Weights of a small GPT-style language model, trained from scratch on English Wikipedia.
Size: 8 layers, width 256, MLP 1024 tanh GELU, vocabulary 4881, 8.86M parameters.
Architecture: LayerNorm before each block, untied embeddings, attention and MLP in parallel.
Training: a variant of Muon for these matrices, 224M tokens, 6846 steps.
Each number is 500 + 40 x the weight over the matrix's rms, rounded and kept within 0 to 999. Layers, rows and columns count from 0. Numbers have three digits each.

# up: layer 2 MLP up, 1024x256, rms 0.133, rows 358-363, columns 0-255
# down: layer 2 MLP down (transposed), 1024x256, rms 0.127, rows 358-362, columns 0-255
up358:418486470507498496475509497454429505501542450501514418472497514454508556497447484569426526479545515553519572580493483567494474480488503517531570491560514492515508418479485575484503542486441516502513515545492416518558489503468486463494528548526488500483540505504454478518539545528456479451486503479513478446552480485506523486506489522466448467481557571508501511492444474491549505445579464446535519484552530501480481485478505510547459482462501455449523512497584478458564549522543456458440509442498492509543568488546580451547467498538485511414484447582467486438578504499473539471479506519482550560453534481524507529484582416498502537526455519539514455571478412527487505447498554507537515551511481467434455513473537488478511527552523426458498493498472469553485490522522486
down358:457528470460493472508439514493486478530519495498463515544499520431492496479501518503499529451471549481520564469542520514486444492473509519525507519576491467496516424491530565501510573495518513481466548490515429556464496481533547462492509546567509457507589447512462472442525521447415518454412509502418491585529481516574529513451480487530455478456544403523491525481546520491500526531435552507421523436504475529494485519532501440539533459480572484507494477513503494538531496509537488485418536478452516483502534488475555482485467522526486568556572484529513451512470505562558522445524509500467536481513483491550435455502464535501499575434492478529453567479549508524508504493485501410459508524435515531477589500483503448562538461465481420543534476496497552534483504503470506
up359:432480492454502482592489529449554466570508415556573559431586518557446490470431484469600523461533417457493477555522483529506511456442456523478458529536476513495520475495556540532477564478515550496421399422477506532425568532511504450434424537530465480510454477503441523509468536545487492495540540451487507474520480516486500508466528527492510477498479509590451575577548489483592513608530443522507529533564561554485523509499485522532491512481507439443466512479507523513595483486423535506505537526525457530448487507502532511523520482534476507421420514429546495453548511447515545541541483477576506476483518494582492470522478469384526501517508475442499388529527489516462559530470485519522487493467524489531485470539481499511504541489534521489491429467485519574490517440497518
down359:578467477479517482567499509451460529521457462557550549468486473521390534526436473534523562496529425443448523505517520534539523532462467461559488480475466463513483533415461468542486481546486571491498419550463559502462505466513507514523458461611427439426494519569457434506514446454540488580509461528496529499517506502536490537503496451539519529503460499546505612490488509456546472491482581449467490485478494578512528438469570519504463561565510501417439492513525494400479508466500514564451491487449534472479530477533505509578510493493447503481424533509526495536471469501617510523573468488503534429487511470558524521558492489487520510391510447495504483507488471413452522480532494469576526525558463487478497557510489529539489561509449555480534516535524507508467521460492520
up360:508478439522539544521513510471396483489488488489479471460559448465587508475527493451448539462527521461505495469490492449493527631497487537485458484574466531522525514486528503508548501550537479515467509473481471520465447503491471570458497571452457542489490480491527555523542516458454478499540532504507527533502524441486488494529522538461436530556521515497474496502522469442514508578513533528509408492467555503497540440510491487495489500457459477533453506585466533472467459528550520501514563528512443498463487484481540478540450522471511511480454453442523435490486452494484511490453437520506547428509512519541531451514437517470474529573571453438481511527556484479500459525530515516491494487538500475524535497517538510502534483536503466499469486493606547502488477496438501
down360:548440508514563557490532607549478547392509507511480553533521450414527539485528449462446540497535485458439546437545560438464518610485464486434492513521544529479557546484504548567492501511437497589485417520532408486451430478439535466473535519520426583417467480548567568541457508493508513464509558491482564551426436484507398532530552587482450467522487478523510549455514483511477572534522540482551391470430492543442512445517547511451475502504501375473449500547535484534487453464500592530487576508497527500441476530491487474539509475473489540433459510452517535533482449500510489542490499567529507513495484480456507438533445484442533460592546472525544471507525424586568474506511541479521533464529487485454581394489530521565495578475443492489448501522556531550450432459501455
up361:535469472483540521500558498500442478448497582476509507496494463500572439423471496522534519516459493476514513542596492488520505501442477506466484488540484498475499533489476549534503470503474466501559564569523568447471534515424461442552510496511470435477460530522500509444500446487556493493531460459455514531445491561518476516531526388521462568452482561518475501525508523478491623476507508437492459456534518443589520494489507528546452442534496524509522514477566457467501492440458467427509540551453504474472544484492515550444436474515527512501556457505459523526474532488517514516483444466549545504438421539539487479540524474436582504480484461539543459494547541463541573427434527504505517522518581490500628507428414601493475516506556476516545446518537432544495546499517507
down361:524521521506431521486466517523499524495521497494547486483487453496525452511528440522532616509473498518469507532531451503476505497532509428497486493518473540500440501512514518500525491558428440500529453529523569456523542486582435509548485482442427471525497493500447487508510488541486461514491443414580622507423530539491550542506515509524502472509489507527453527504480506465496533514486529537538500498514445451529451537533463521497479441496506487501450500471558510554459533465446574487498479504455489410480520522503538569484475480489473500531503535537481471471519446547485513543546511499425509514498550467521507487495533446560526555472515514481640495490523514567527493502514540486513477519523523426447513464462458467472510532515572473470435502488479476422436517482518522
up362:496468527483548543535471460498509486416524557511440525496535526545481504597540553467490481459458464380503604469566503571458478530533436516525466521440499483491536476484528500478478606469504500490479490552458503565523533474489471521543491500488595497482483522464461470489438532465508450509548536515480456476404508533512549513493542482520454518451526459481508408513505539538504477525548505521503515474465416545504463519524567549517525493509498501465460523448556461473498495492503541455446475519461482475465472492484517470429517470490443547506451505502555464448517468497530515518527502539535532565568540539536561480448545463603583486542443521522552488500502490586437521466462518487462485505470470510495536468503503484502479460471519497498564431535563474467494479543503464
down362:522528609517505487495527547491456520536509532508560506471491538487510588469446518527516546511498510456574512531486491488545522408454520502499589542558467562481453499483555489521457482527555436535530522441461501488553553495509491461523484467490526524504497480486509475515562511478481498485542505509392487473473526487497467477505450432417535467564522507471463485502472548528486515508495553460552460482525492518498565496537395429453481460487460447521497542540570563502500588468553475462457452474478436454501455505458496506560553464506538425474543538522544539432491489402466551515495488477591521544513533450466444485541490478487512458551489532458486462519538504522459459477472521506438432553479562511480460543513439543501473521521508471484535485481498432499532515490493486
up363:502472530458515471513515507476441467467507537539492531448494486469484480467569508563481533570535489490527491551544529529516501468492428459517484549506570505520467455532548520496495479497546418458495485501460528465446456496515541459511498525487467508439521547613449502459545435563465563490516493551433470531514461419448556473504517481485541479514516473452541476507527632524434461481517571559479547530524425524494493604524508498470556479530452575515496460490517483536527508482490484513481580462488470496498510506552504459426480422511505507506568495516482423492501425492553454551507524464560433474550508430527529557518411401468443455514473483499475441498410527436484560493534487525432525497446502564528531423508579505509525502530510577454485581519502476469529488504515526